Weights of a small GPT-style language model, trained from scratch on English Wikipedia: 12 layers, 2.67M parameters.
Each number is 500 + 50 x the weight over its row's rms, rounded and kept within 0 to 999. Layers, rows and columns count from 0. Numbers have three digits each. The size before them is the row's rms in percent of the matrix's.

# layer 3 attention key, 128x128, rms 0.0414, rows 54-96, columns 0-63
122:569429588602577467495458524554529419516589501518527518453531528567449525502499478444531524510529520583477501525342510516491363459449473553438513576488483566459492445463614513535525550511438481
126:492531552537555524485510552469495492586538505509514495535590492485533505548488491572409522538445535459486498471528558577485435535572537561488557452539478556457606490494403438424522591437561473
103:519556465537568602467476514556455426408568501555427481473593502516600463440441523547472536477460531503521456467555439616609540510517576537525571521544588440418481504525454526454497592453451552
103:548593395507536478447470545455485462449367530520567442498492555518544501568586531444487473509453520399494575540423473473473455472388537487479494499496483407479516497513478438413515490495526522
107:511521441465521541491474505415534469412471381496535514467467576512482513530569458436524568498480527499508460561562476521535446558425493530470488526389572620515489477584407524497510584505454520
102:476546488542473475486488484458522477529468442514502506558503487521618564521546402583473432484440526501491548450491559445513535482484541578449413584547560551491508526492444469467521550496546579
119:562501458472558379518508585529454455475488553538595505566470408470438513539491494394496449524551564498568451481503549544507533459497477529417499523413544496504531458525513562526552504494439461
130:495541482452507496497547451485493508519475502415453549476555553492551523607483465566477536487511549433513484500565474548499559526415619453531569457442461542435532477532408451508538554526545455
112:374527428507456444588487513440470455560399464453490477409525538356578505437535508538502522430522513495540487422622497437479524522515496471481450508510463458458520534542439490558412517555503568
094:416477573498470522480511434416428444419444446556424529453494587436454497475435469549518521450515426461434476495458547498558536471449442576496599414475478454497516530491518524512513486594443477
077:428466445609521527475408428562467542444501552485442449496459576537441514563469485520403509565512544499520480523462550469546439544457552452423522381564508512390553495472531498506478575553453533
099:504562552479497563525640552504528444498491542495437487525539563496456494643514517594504603572512549486488461492634478531577533542506476510477527426464530525482468564473450399484527486480509466
079:463575493501462552532498527503526512488436406513491513447521516465513475478564558446441571441518474464471528510525526426541454560457508502499579543532490511594550519435476504522519480506461468
080:526460477572533522456483500490399604470537498498487532478491499551441542521568534468397474500531499494492443494395499461489442445557530514460626485429429568537451472471478567529548433458479517
074:508530477482606544530561457499435470484544473479431533527505489537421545492484461541512414507526547374446504369515425529521512561402497511479372502469468566527485438405481472507464510448565467
074:546427461502547519397490562523413405528425448496533475446474525535576544494520521524451496459524503561506480561394546475555435568503534487448533494570434576515498523441582435560596493556588458
077:584586482502438489530454478561565483504554515527404555482520464444594547479458408536461535581539412505597588479472567561452559632517499458562530598518542578521463525468451479479530575486612505
086:512486486489468537537477508441514508480438437471486506552429449520619530492525511578517479484597427479471455577427545453399472488553450460460567508522585467590542430454586576501475512622512531
087:578489540512580476425554622553520549475497472525439425445544451510521473480465495476592388445474420567524548553425527582514476538541517473538441470553490504456444581512515434535523422538420508
077:535578547533518435477513560516568599556593537499485538506500502544544514471492617545484515460507537465514631547476575463437487546530481431531533520531526415572474511562525504502425552548432439
084:489608456459478405438513477524473524440483416504458453525394398469637536566528578495510470480437380496518463459456513433551513592552467436482539499546504610617460483485439500581518519483498490
095:503542512459584474494384543405460554525457403509474557537457565408649469498542407498471514495505422501532428465542577469479455477534483501474505525457518466471497495494446656468496512489518511
094:492473482528514452556428541494481488520526491477414543529433540482457421410540538490474403445515503589533524534462511413511541485477460468519493584534574461588527535446557524517479468543507516
078:442528510529527483446512428493481445457489566517547463544460510487405502545549554497515541587554451429542390540490559579530608504475468578545514490450452480535500390490568533512535594458541405
081:485443461416521429482550505582544469490519561436476586564452534439418515531505483453518520508517497454432539460486555527580505475570502450510543506524544527414476541491524521504460565546377485
095:520480529512583514468492515520521452476534487547466549590465429523480552422448575371504524494517475457485517511504483451437444461364405498557512458411417544525443523498587531538529498497443498
094:497477547483556519463541532473586484553438474584550519449436466521375460454550492400429504491386519526464495493486522471534455508497429502502507464449418531572523539472561557451470381519531534
070:367645499503566479432520512468377461456441404501522535622510543534493500564523491547601486457500485388437508519443525519507522525495556513507480476557558508612524461498447504415544447481607536
086:525524539453461484562486473453577563516552462445450534513506411502514443404486346501527542406523569477492487467560485463420534516446497536517515554559451463550447523531541596542502472517569545
081:531492527525543468542473491402572524545378423443553551506536596428450608588552519523467573479411510588440522464549509418473504483552504434516481500532526434541532434544453520488413474558545442
083:503465501529495595419521503531588448504438543491559452529557468538337523584552486450535532472567470539493483446398446527446429519472517552428418422447477578503497523563478508447477470441448471
062:432450550531569478411506615459463444543636524536614563475508496428521546468442578467550459566473495486546574539460642501487563479520461507441565590519430553425437476462546576477548397555482532
088:434597468460503403582518516453490617483480511450513464480431517493441439450506560478540457499499509522482450516559499485444557569502507476491439571556481479510569533489572579575554469491524455
089:476502536559507464468532518488520509502472519445503491547511483507426584497530513412560394502493471517510511594399463508570530459464464440391398528490534521563486383553647527460553423538451509
081:444466495492525461473554409379476414492429505504467510489479477441515528435599522518619502492426565618492480497490504448484494501476480537487585536481460510493483474494557543492480430541525407
072:507549558469518489579532524493486512481485472569529490497494510430582569486539454534542568552424463509617516492549520482410485389464514523520497492590503405516500383543508439537434480505460498
095:503381460487529508499402481462574577396486459501548497561462466538464486414518489398469492392472522455496506542436561470505421493533427511487422657435432527517515438466554554526471458511520548
089:417593531453508442651478456450558508555441500577507600430547548425512548476530524533512517492450473512425471528576508394477545507593486603456408465510498498478508543511444531532486565525534547
086:468487479517521572422398480448570555436510494529497457454416475505509484484528515515491469548411475558462617476424564501436529568390454436560488494514476543576603598494480529615517454511436523
089:494546515506437524473537482460554481559569620451478520547463449458468546570469495524497429537540482598604511441480533541412446508552467492512559538434471627458489529457586485441480473539511507
098:506562472480488472517541526430545570569417544548506532463481547503632467475581568527520511549317500486461582469583528436448552489539476554479463559520527361577532480479487582489482541536496500
089:515425555528588438602498511516477480472507496522471520487434461521510479486517560403554476547526502528484477529464456472476522501454491442510448588503467478534471493415609540571526491501516487
085:455484546499429463463485547507608500437524509535487588542429462582449556407496520362463489451576544579572506459412534448495447527505477562486457547506474525464468447530573491473511525567534525
# layer 3 attention query, 128x128, rms 0.0414, rows 55-97, columns 0-63
123:523512464467431505482387484399476558488444460462474543501454548499538542494571518561477535428476475481373509520585606397521552521445419438527448520558514474554541501491450521504511482525493521
108:547516460527527513520476493460455470467539525494563566578465561482575535502538401467576453510451553448546344568551564384468586494431519533531486495525510482513561478429347471448476501456526493
106:569443577484505458466484477519468456457536407476609524475406448493479505450462561562459558495567501400389370498395501455480519430450525513518506504492522555517598497512481583511566493485508445
101:414568508444538480492441474523475426559474469560487549595541449576515492427479588480579481488568544400409448523526559426482460550523554534552545508601547454508540511491534498515533513434557495
098:520532553439528533470474538417513522485532443554516471536453447450482429353499471486423435397492446535564495430550499548491628452469400516525524447493460458590437469562475518413460531535551496
117:539463448547525535503434522549544526449563513448507369440489539477428524452420518504537488469568535439471497540509442505544472399508505458480439471470440533462481504444535401506503455487457508
132:497571539507475534506461552468482509542534416545515540521573420497450555456577438514566550531490499468483524441623523486455477546460473522528482527534543460600524573525333443531485522430496536
105:575442525573595478424446514481533541529485501514504506591432502533533454391596475478591414421591472545491454566403493487423488460513474567562485580491404532603498511457572504512581539524492496
091:528454570579498472407554570608495524592503498589595463547537433432513522497443541401556470571480517489487470467527512602491464538478488458553473461531535504607490495474468498483560450561496487
080:395493513468354537464510494458496508522591572555529539509568533503522572556545461603535520532455480497529508485563542558567595482494517499582507525534624419471477529429499451457550497482566433
110:569605482502459540507485483456455484513372475545558500476482583512569509524441410451481572500424503511512600531526595410503455541473593589493456487559517479450560511538497555488556587470543462
080:512521438562540611415510567548581455544498539544503568493492507467468470498583380357468456465469514464547488466444456482562548550602528442445437530409597523541488450428545568562502494484557522
085:518374589511497418543459484606597479517549499501509592505535441474508539539517488446495516476514399508460524532435457498521601565394509471546529558475569513481468490427505430500513504474561465
076:606510363532435446517524432505579441522471507495512445502527449477566539440453549527483572543572508527517520663545508412524407422531503478531470501492529527480499487557447490452515470507541438
078:567515464486456489507405489517564546440554544507362590451565568486430487531434492462431477447426502441428515471511437549482501440488470525513405429499486433511509486510488582465434520498489591
080:574523497549490547498472546535545460513479376438469439550472487520514439484559511460515465535440546429501491407473471563485546502576508394535555540535503460535489503423521506617456404505467453
092:483455597542546508526539439536544492413463538500505510464501491552460504571576455451452490630466503567537436462449533531561444513448482538474525524471457582498434490487558642527554461512469533
092:535453408512419490619560477530536437519522540459495573445573483459514535514428431554471500494513577452519525487493496503485410502441480447422512464478432493511488451528406457495505490464435538
073:502328546469484393488548530481388475448512489408440539511517401467510453534525463529428563531548427567560538397551462447436509454529485540441541440451474468484457469528543492494510440534563657
081:466472499485574500493440567488431575492443486488463566581535391534459554472504439508422486545492511524463502509425476529545545418489529526495495515525541442569583540536535496452371454619462561
092:464497581523497461449433501558548496506561496527492472486385444491397547460599573452531487414509435564457512437466489470486554454507472378529503489568429534468513500486560542494444474526543487
092:486384467579538568530586476518629548529504466569461494585379500496387563506479546421513506528508461418504596513398420527512492458593479450498515466484480447436384478539492520533449492550556443
080:527505559455499519439446510533443461509432510495444527449614469529459449464465413500594418489556440455500471534518503547467474477510555580624546433540552549406501593474452452454500414529443428
083:458409457551445623388500493482561492518468552557551408508494559497464506519561457539551557491528498552514467432504513480525510376477557527465515484555542498466506614468427437540540463533523429
096:439606422510360439427548508491475409525494532544492474526561467612500481587556464534473491565519504497502539551500461522498516479563576577446507476397546513432570462569449471400507532450558505
099:492401444520583441443518491553455498480499501575499504486440558478486510465605514396511538452599498573562463518417513612472440491486487500519521455473517566528557531519579491601485455492517506
082:439493524458531489515444527475509477512475536462439537478548528499499554481477454396501510406542532396619404481450488419518503468528532541619539520468473436510571508553432525535443524521378467
088:470405489536520457486507546497501517512540495585577398550421525495488483477478417447475428544586459496536375515500546513507515482490421487433435547538519573623555466416507454424585494476407496
093:485425494415550600499541564547547568442537519553516483563444449406438524451572403461525474544539436536485464452527539488472506483486432515507496499452597482475439442464577539478459405492519463
084:460465494454453443534422486489485527467431526525463428447538530497490493477470417564564399514554507524453572559602541516560416502536593505459469533448523556478445506484484435477460471421537523
071:501483533550440430489438516526557517476504466457514524540443469621500630498493448562452574414511462450454506474544579484464446425437520517528601484508493422479526580440560515420563538427480570
092:474359496482520466473509482598504492470483525482576450447466494475536512471396475463516390470526461445516493522365434515564503466455450540437466444462417532478495460550576529427533450550503488
090:420403493461509603506452464562384486486442484483426529494558466619409530536363470591541539527546490543540498423471527555457463520524503482534518468461547504499406453473521460523501512478507503
085:503503546470507512467460502512399561445601515600443526541436563612421511420477452501477466487610476550413460525432527564531407434480450550534503391450512553461521542501546453456437542515539547
068:610565527517527534544465534502599466407488486546508504507460544519491540544484508538429491492534547488494517473598604487396435537451486479461392535444399493541516425509474509480508433568530446
089:439507466472520404408496520517496474488426609595473478584455505561502571472441519526476471564579472536515537475464503592526529512440543433458467529470495606458449508458597508433576524501416543
088:530500556491509528521526408466520542622536434534427573542440471577485554462578543424556479481607465560521456607429553438447521518522489443484484505574554507498473393519513532507503424544488454
091:464459415476459483521485510454511424494536516508539459458425502483591448446549423463475521455524477415500413494477409524459373414471477464504464505517551477559411395442525575473528490536610479
094:582490576527418455563438473526498557488581554512374482489524561551548490537552432518442564569469488426485567474468490518488613454458540509449572526553574482496365466549545439484543524476524485
096:543502478499510495431591499512503541401448454436493542585403464545448462451489509428385483434480521530567512524504592398520408424561440497422452549491378485469453414493535551446481411469509527
084:473439501532532554459573579515569499469578488490563448543525394501482500425512500452592482496533481507542581480420512623489442454515443400530577441543532535481511509472536449588562426516373438
076:575467523470478477457435520495494578510577588555453548567547519483462502484480560557485445538472512438503564506472477649552484415490518523510610615481488498468460543475519475564468463432503520
091:400580446466418509546507474488466552533358463484542591560433506472481481474535539434534568499458575492495578461436572399480558456518532463590524503575530472587400506505506634505497432422458498
# layer 3 attention value, 128x128, rms 0.0412, rows 0-63, columns 0-63
095:536491502534450569509424523506458475473494473399420473481532405516522521509490487572476514574485587433523582524501441488621517457466411464501472375496518452572469414497509553489509532521492540
098:514433491502452526415515524466543481587569527474546578476453484520538509478566420497614510417504506487517411524509519585566520513556545529591465431442389497470513490480466448544580470454532540
103:521559439526520470468480430457558478415463539539514409563634438441450603576424490430505522517514578405471700454529516537537527483595470434491560536505499495524474436594513503518503401468504510
096:525449509459522493520603445433501467403459469498511492443533475526517627520458596467505483490541498484476502459607602433517505394527489519534450422493585603576537525433578448479376466489462436
104:502530546372504494451479484388461515497603455541470527498540547471511578461530478447560493505571458439543494473430542521541449427470490551577412510600579534508552561474529548450535470499550527
108:480537494488484530518545538587457412466462388507519499550507506494530379424535560506591482577486538537587580442577458519598470482583447613532487519414512448549450494407538493442502547545502483
114:530475530469451501575558458537491493459491519357491463437498477535497592595477581517528483555592510518546483439574526486487492555528479426429466551495557415600472471501458473421485480564520566
109:443480583485531540454487446415425458448548534467492622435507532522543521472524554446508371571561522421530459559375440525568504558560493535508474474461509489565508488548521524384550522449543571
107:571471493491557458493547462456555557453478444502444542450398503457538486571574425532448472428520466502553499529436395557450513571538547484474617580521500482464520492505486518552515415464522505
110:534536489448565435464605568496543475548472470493345493527612483504428396430439478492540531540431550560496541439461526428549512505492562458567489466568440545452528342462539472568483551525460670
106:527489499526585518426497516463514554546533481572536532563507621529475430422475540519550512411487444511529512484503541558368536508490492467564448467504612553432494481518568450560428491557511478
113:473598457449502581545439631484523451440527505492482565504433495505541539507525477545490547433534419541465493479454499618415390520505462454481534536503517488423553529465555511361539468417547427
101:472544582450527515462513489478496494405492559504471519554565466530499604526541515524464453506528477439491510421492507466474380497578543430465633541535619476542505537513570451432418496543446530
095:606490469577479546535531520513511580491540495471498545384483461496537469552536551516486508499517448542484520525494453522513467620531494371520569499479486475441452457481505455548587520546439547
096:482418495490547442510502453521460478562381506531535537473543481449479511475406478423491439567505477504492581553556478498506527530645483444500417502484427495533417519382434437506541576592541516
090:463499453452519499510547516465527474552490572562538557560468478503461647495626613477572377626479449552537457516533429557454449485459515519492494431474476438494577518502494492478509555484531473
102:480494533514465561496522540475499576514631569507439505548578439517574547457534563509496562491481539487487488475503543553572428507375477462501631453426527554520547472497514579453533476542507576
095:494478457513474453564538510547467493500478505657677506444449582427520522488436543456465468464525484500439395558572461521475487573541559502418435556456564526473553563447439518542516514504477419
097:556438398518545564490497566420504470448441476529498461444485516472540427492477505467500498465429489509435508575503453428570569434582491580482506400458428559456537523505524482554479550438483457
114:549512422473506517486417496550498438595554449516518586394435636486576504459408512491489554559505440570495508528500527570541491497456476510404388458523479484420456531460530459519511475399527528
103:525463492471492457476454559474508532493493460517526609580534511433421572440486545471451424602503510452517469511505446436478526579433474442569546469483520529525423496599511498563418504559517487
110:511507593491507436588578435445467509537545392458474487493516507437574474513485504535534517576523488524509481473511565488476468493467410592429537603437513395454483466407477563574485422595488527
095:439551449534564456500449536520442466477471435470395467556569437571542452501480450504515576488387505467551587494450487529484482585487489530577484462514488569543541554590604477460476441495524532
089:520482422461515494549580471412503462421448492453535437522499445530417511535463534542449425562550506565461535489550522483429501467545570544488495545576570557478511552442488524470477496436546463
100:515517502486533441490574437458463521477519506408468449494444469385536510447557571476516576562592581490474524481465470477579472434495413484502475580474555568465475488506494467369522469498493519
087:502493545600479574499458432388483515512519506525452502481463530433595457597448452429413498487504418559425510487474498513477550470550539514487569495575409527536431542513481442540526510425517469
091:540463540547555491442439492558460519570577477403555458491432519474470512462444477505602556612631474462550499468508479509499503479433465500541461470493602454594439456484444498448544551576517448
106:548463520470524460507450619465459499541525470520510501493492555441505483513551561531471398480598386488518411459421508584437475520533479427588496539472553503566439564518388467560475405560592437
093:577499527566499506465530445454556524425544505428597614449473476569486504491511401462476471556491528536462474500622456500521506460489443570493508491503530446472498483499492493491550580583411457
114:527465445542555505449484414586498559564542477521486456405503442550424477477449441514528534476482592473499538564533499525597580511424512529474455543473420495442415424510388572536602554536561573
101:546492548578480547474450442426521508535609529470572458588510474432496457510564474453524533429587414576470440551384496526530503571458613493576482466507484481458510480576512413481558448393532509
100:475486459476499505554521557602456540453486542433414460375505468493472571580459506530457550538559532451523590412532503511484469509457517378594525592529498528471430425513492487490472506432489567
085:523479512532499540477532430496515593529541551458578582489517488527435470485566477402500462532580563490476399473541483420504451407560468477513435567531578542430505486574490480486510565513525549
089:462478463513493536625503391537461482482389457570544553536502468408592458459486511517444449521435507501587601547454417590552483603535455471532490575517471491562466449496448526573491515511497411
109:574486489528573520489434524507580462532525591497525545507583552476439505418503577536550479493534561486479513464553456516529429445515434433554505474560576506499534449508578633579519532542478574
099:505507447492584423458502481500489489454472537523487500585496593425484575484509430483479503474502433506439449464497464570472539500563419475519506591488488426508489541558427453551461564523468553
093:508537485567534573481536595496605537412530599466548551517541561515505541502500439480503491481479542502403436433524522488449448465440520471576548552507521519493506455537544502535506469514508467
104:507472496391466484501520495521485487501571496436482445540541550439464552528502539476512527521582527483550530488535444418577579495555533520482429574545526510539406540552512462436542496470488618
109:475562512569560552516481386492407531413554519458437479473506523483460518520522503540469466481556482482451449511524495495472606461431461440516587592422532481414525422490516567361588558535572474
094:496496495469487465485556524547527553478574523469534511503505433525576542569500522561479512505471520583497500475522497451443471543510419543407533492472592404490494390381450471468445525556475435
092:480523533536563432450423325373483492533569473473536419495418522565513502475511483452517491578527445531425502514518507504494537474443395641504495449488535483406503503422501522549495420403454421
104:532528539530480446443490417389403464596465453580471454460456482470518480479510565554540442583497500511486494581397491574467520556576476479497477513525473516506452422471434527561568455473515432
111:516558494561495491490513557521577527556435490493549551567578462416512563517526463387473605522498407539564536553511444425523469473543392499555494399529510463494541478559492451482537485578513525
085:384496522632336487501492504519511514567600543428548558553483446465604480555512444540425562508460440568496492466491502578521510547474510515429536484536503479547499505470462502534539520486522507
093:485511404513476478532425548571432445545449440456582503608552515507545492464460476490514578540461450519552479538458443554530563478483474508566440396559513595519522573559503458435522576447543476
093:404515490459474565574548521573480469427488520405438522390548532515552536459420474554532567557490512457508616445490546498526384437415457467473581561534599562553461499475584568412566470517499517
099:403539601470537454519477513504476496563529445493425566515575467494475467446555467506476550575480491450461532509520526471552442569481465538583538474455475600534403524539505493510499463562456446
092:471432523590510596520418588512481468461498557446405489506454513438539545567463448517452488442517437538507490458504422484454481589456512471528582431458524505512512427466480475573536452460537364
098:466509530562487515546574595485540478581485437576442517477555485446536468496506459478487571398468483535558461599466442500437508550552553501565489399497477481490531513467496382516444400551540461
106:521539528530482538504450497411457519590528380570471491530539450550489432448573465412396480561477488523458458528469500506517490533501522490589497439504380493443408554430440484474484474493530435
107:496455478505490564538474538517418519623566462616467447445518451515447504487405516509507581482448577460492506519570650508525500477553515544505461470522391552449470537462428552559434457396548567
100:487454484625481531498493473442479478478610499484569548540483509483590512544538508496436558517533437557573538492361560489437469523520534535480524522498454408551397549463496422425481467435495508
126:534541522536526551586466498543571539526427506471519499442546492480540478502520556543455510580573489609402508516513526457493435425481434416509595615548523510412388407422533515539529497496493494
112:496427509429489396461542576564451507495446484510530569515504450423441569527462460539536491498375468545560530572586476393448429531540504549537559436516528592551506500446496586521538538531554438
110:454497487507465557419466468465573504550524484516459550574477421514512504420466411546524490468502525453448435530477454580501507465489453443526447456517505456490578443463424513539449522577497451
101:447543495600499572447427431502469461556410508481565400530464557466501465467432525431552531584501513508404510547519508561521508474641450494483483412453547488372504433498495447538568478497524514
106:524458459403533473498615536471605434474472559419493510439525515514460626579560458410500443427490538472474496391590465506461550498524456498570524450495509523475563443612501482469487472457583474
095:502483509455432677568467570486472507436578496543500542460460534479569496522436589503429548457515528466411463423450521554518506526579522482464422501521426471512465621525443514367476521490463538
094:524527550449495506496546508517460474557411436467443476488419478570480556549409477511538529559507528517615589495584501448496456452593418571429420522490541484592493489455509507546554517548515542
091:606537455503542497414529470545512529492520518511570495438425521596487413565519536475503540489569549517515520467512517451449507429523470494527446503561493408474447491419508472453530522417475571
097:514535474582410572546504542432512519440558445561535462477576527502501486506534537434544467458548540426565560555482510521511513529473556442556429499564511490496579621440619530413470457435509520
111:539447479435559431469508461565460574556584500528464465438432572533463476508486472586520516542517494434529432462519474468440512507473518535456500496439540465539520500420449538465551568533515546
107:414511568553459582377387534582476580521501541457485456520468550548458454506509524467500456501518438505476465533548444542543510480501550484591540463472514545496396567514488554521500546409477468
104:479534560400528476494504432424515500492515518509426413413511471504482510532453467440550551491559492387592615425542448495528552527501570522545517534453559579542467403502575456456580486438556545
# layer 3 attention output (transposed), 128x128, rms 0.0514, rows 0-63, columns 0-63
092:453484458422519477446516554479518478533510489464473510509505535415511580519455515446651398482567379525499470537484490539560522477523544548519512553536536473493453487531406514438471455510520554
090:507568626504560492531527539537474536432386548466436475555572476477555520444464508550494474553499409508421547448467480476479491464514451483415556590513490399465493577520565568460464528566524491
096:527470479426455455477503465509542524469490606441547610497425646495567388390550570527561417386506506550449438593459536474514468482556467464499481490511446499453488557419448554554491462481511455
091:470555490506493476500407519560463574523616606457482414510495524515468482442470434571479544472551465486415510432466439540487493538535423448503561508536443449483436551539394605498587483447570607
093:488501533519489611491529584567506560506527472472645502602472484449559516497513456443442532505392445486464478402510416452476534570439446441428541458472579493469414424563506541566483445476532474
096:500468561480521461392477512525498530585561505469475441444512387504451561563499487515535496497458534515404545506424481523479516501450603400524513569500579485543584562537474537561511468464538511
100:441499536519412512569516434479505472615540480549446486510554536498510475463489457486579554452506497503532455484401462553454514437567513552591550446543442480522562544552453533639477480462509459
106:498436467449474532509540660493564477493493392446492487555483509500537543574515465482528491472509460549499462538623599452463519527426495448467615540510493439423436478569382448591430447519550514
103:505467526554498534517522518534424468533440562482560551512556429443484442534512575494524430529473543456530600483572612544494480467495545502426510473476460539489517526504482496558467588522389496
105:495457535547507568479448462450533560476413430447649409507440487494540561530530400487518461476505484425497429502433517550570416528523492494562452520502543556537362592464551457404481552524447389
110:520561552515459444490431454545537610502546518477483415467495552508457495567515422528419462492510551524505633469485541441534489467448523538528486458504448477486406561524516505425505511452522475
108:593505552540508470423480518517462564498545535579492432514616501565425434526518430379483477451475537514570562523542530403539514486455523556420449566446555476563484533544429455626489522569462533
092:487457475519456539559518505536457460532572492484472515495482478501500392478473445428567508419486628524482498570500481543517569460571512519551490495508373467519498563381472442600592438507490531
094:443567480502545461464487489423466431654476523500448439485489537535513521425478523567575493482561455525532530466483511455562486373511559578451478506472504533464510603535501445507453550559447492
093:537516500580449547473428566468602521452589489534523384556424590552533439442515499608474491486546534477497456525490518587503534488416498502487540523479543473457583546547524439425449457476451524
088:439483450592520541477511511533449490485494532451413377534520488548473457509539407458429565517475463563510464439584548506489479521459489493485546562477523505565466569493490468550452519469503526
100:556592481436541470457583517519487441445403422379528494427515581544514446471511481420533479500522464541536538507479466429449530540599463482483509494541462480434389505547574470487437450537625344
092:500530424495541469486480542468491485467584595614505439521532506471443405402540502603497561585520529553531524508553498466484493403433485520473431464496507440473546513554501406465574509460535492
090:488488461545481444425444552527550522500563496556460525471390463504472564387520497579495519530556462535481529498512453567623486506478486482384506548511537577473442445490441407389581458561508568
098:491544518481488478511468532479425537412572578552522409529574417486470597495540444469477482487526487500472455484556448433555552478462489543468581473477482544547560616553488481467532540494481400
104:470509402551510536449593466568576586536451501418553487414447528557559454551453519469376522445513586545501457506424509479518467519458539530461487448419516543514533611496454493502422482407524554
102:457508516537474471597420554499470460491529530467581478439531459427512496501453525419548475540498562410509492494536421520514539559492469413569488427511487550439558525515529524543475545367518490
088:510484502496449450440531388573550590518500541531525550404613562517482514579508471464418399441527467530474588594503536508556540488585575442473411557519505523496469427493486503560510512556498421
088:465420539553463455459449447496523559547596568577433533547474479508518431476513446434520569485424526469522457480576521648453465512485461524508480522451426464604519473489393384487567500524454591
092:487493492504534566450449529530476495502527501637521424468440492500488395532529538451509484447427466552490467527636460517462532503526501471564587443566543523482543575463499561484384443487558487
086:529464555486557489627460501441511464519518554466488577423474474556567636533429531527528389523475456502486555531567499506498450536562503490445497463489428616468534412520498512549534521596462521
087:488628542517516587513489530486519587449529513570472569522566576519481522521490558484488540411502523491391437515439473386507471570534479522522438458528501463519584564514484497439446496432482559
100:527558546575456547509546434477535502466549537505512536460468483467432508446422462529505566445466591528420576447545424449462487546538409570454547461462494520400494451566485493495480440425469511
092:449597448474438525485441575490481464550595495555425521518501522413518477464500470547502491518496431468559519495470556532508528475449539500483554515464516456516466535584528479439455511503486553
106:462511517415446456461494542465523453436434460507532558600464621494552504453545574523534504542489369497491441494459560446443499463515526506500523493553561479494534469573580440396478532460457391
100:490500477474486513489589491473516508490413480529478530539445559596539464508520498506481543519423467544586535525655474462542527435514477531424498640459452474491466433488570469495517492577519489
088:501490508549527507434479428471472405548416542513529524557577562503453406438521480462546513405483511511546493554448574410478463416564478608473514475543529500517540597423421475533524472507401379
086:500518527529530551524431511465527567450540471622486410498473576505535489524516492539551521455470448578505510557560472563460504561511565541560540368459475456482446584529490461462462497516483512
087:490427478498558411400504543513463481524536551420489510486494484523424520559538564528596532568522557519523542573544586467504547431460589529483454548539588511468613512535510516561515451426458547
104:491543535546418445475497463499483542449492459454536433577509503488542477581446469389496461508410484553613505531458449471502444548485544599464503494434406444551432587486467437470524524431517498
100:582422523493519500528445478532457461492558593547504456421419531549552424490515502446457495473414553529534527562475508481480367498462523474463548414477477531484605499393582569547491488405551551
092:512535541490489492552485408551475521489476470486481452515547508491546457488489453559433475498423510485523589510418594375501438508458425580432496542449447429522441511518537467482474459383527535
104:529422483473553542520479429477528502503460521576600486530454431473536521475551501557537503490484478471439353444540443575505411433501533505537572398474500475556576569508411575522486458547514457
107:571392516456507485512480591435480433532525450581517450507483593556581467520543550501468512515411477516506576544477630437448392502528515498484479428467445449521502533531512415620470506434486486
093:460626501489432505540476566511526354628564426587537549491488455560492484423474479501538503439579549458549463427533547512489547461429503544552480485587534548593588565477527572512551554479567563
091:439496470500431462533511628615489571530564543604456599508480516481534545488469547480461464486457540499571493477581468517506534538496478411443514501517453493525570530502504497397558554535496633
102:441459544546523486539580672518530453531515556420484546486452511467475517518479576493541536503462476516448459504565512481486521463466525431546594553571519488461553488536486454445461481499437501
107:492565473484564502583429408453481535519478462548551381473463620548536505519516589526543478485514446495442443487441478493517478534484591532360481534519490524464495498467488573577476546500550468
079:593501585467574524578597484498466424532499467407518517413503481487483548563447535512580456490476419522547479463550469476415494437510594506538563516491480521506498411541610576454479476558601421
095:635488521483504468425542516524545522451508532616445463500564477475479449464501460494417603401586431475471558538513518497480443490522596533454459555592582480525480442467510548484520492538560461
086:591556548481505486482472438527480499438508435456509491474651412507462576472570528424532562389586523430441456481492450441499562536545490513584497574513444475505485500549418429555454470484518426
100:561488496543446541498553498558515553450461498486591500446545521496412478563444577502506530399536556553474556509443437513479486482592577395486491502544473469468587573462512475517530469493480468
093:529542470521457484521504475456480436479448526502524563510558545586383546516528535544544395472510519531514535522535554429548499373543479563437459575472440516554489533509482504472581460476441533
090:512539446514465478511410482521567493453481513519620401441525506526407469520480562553455542499546512455553535412511470472478575437426549443444594550593520527554459498488471548540524476507516415
099:486447418483545472477599635481598502503487512519568475475429489507561533556390458531453576563518502477572553481503481524470509525467566493400474544529633584539562436532558469476528496600448502
106:478500529528624410532504537480589529439449544441559545522519592457488508470499499529541441516593448514529476450447398441468503557501458527496492420507575472500470522555440487425579472574464501
093:496520546440538509583544584531505460483439532466455530504610466548432441527447452468430442423583453474516473473622480464491543482502514547507490520518493612549525443444464552550471515550513487
117:531487501510541400517483480404450449504502420530489444462488484517596521476440487481609556434453534422580470505497481519502491514483532623467529529485485464516599586535447453458523516494416560
110:497611468638593573499487445516530462427565473460554511495536532493529451456600584453467448535604533427364453499492506620563512476454427460433439548429486451482466504485431414478471522495509524
102:496503462495509493491531610544511594503501469493508514475452520537525485531463497485487529537487554475545564504543525449518592560451570526563532482487519415603454577564647547470544520425472586
101:505507599507499419512471590574574568535506503544457468446453526487551577401514516547503512469516515502476431547460503467529570459464541501549499569560509481483523577518585424466493493524484548
089:507500511597455498523409473587489521493534557521472429530499494420478432463542545557526496491424490533530514495438560462557396449567469512439545560448455444544398573458443601512459503485480510
093:539484518451533499519461501512560483472509597565514413486532447501475486527469458478537455549623479552565544530566444429477514448493506523548516463545543543541545449552503514626546469559512433
087:412512571522503469517408546482521557582516534562543546552554535526444540506506493499602421493491493452400420503390484620457500548439535483543532468539499437482572489547382516417539479501505494
087:461544594484470504580453482467471481471498498544527404570536496473533492501417487491481451364507394463451465527441532482459497500433467542529554509502469520501502525480450569483448501530380509
091:444409398430517430526543468418528572519538449453475463558532513488509433587501514540424487598475435540514549381511489388515526472413484532486529503484519531554366419577395517540515436506506443
109:526557490569471518593439560468528382454457509513572537584505513371563567519549444462474489564517495430543509556519544422525529531426389463503490412535503527432570477511475434502481518396524441
097:615509479472506439507567408404557447458479399518468520534416484489580647512487517513477566519555608545401553500450496443458509487461504550456507526496508490492569513530523482540566478553481538
099:551478509536391569485477598487552565537467544513563578558515485481503554461496504501492486490408556539505567546460556449484506392546500485460446540583479552411511576453396451491504457579466416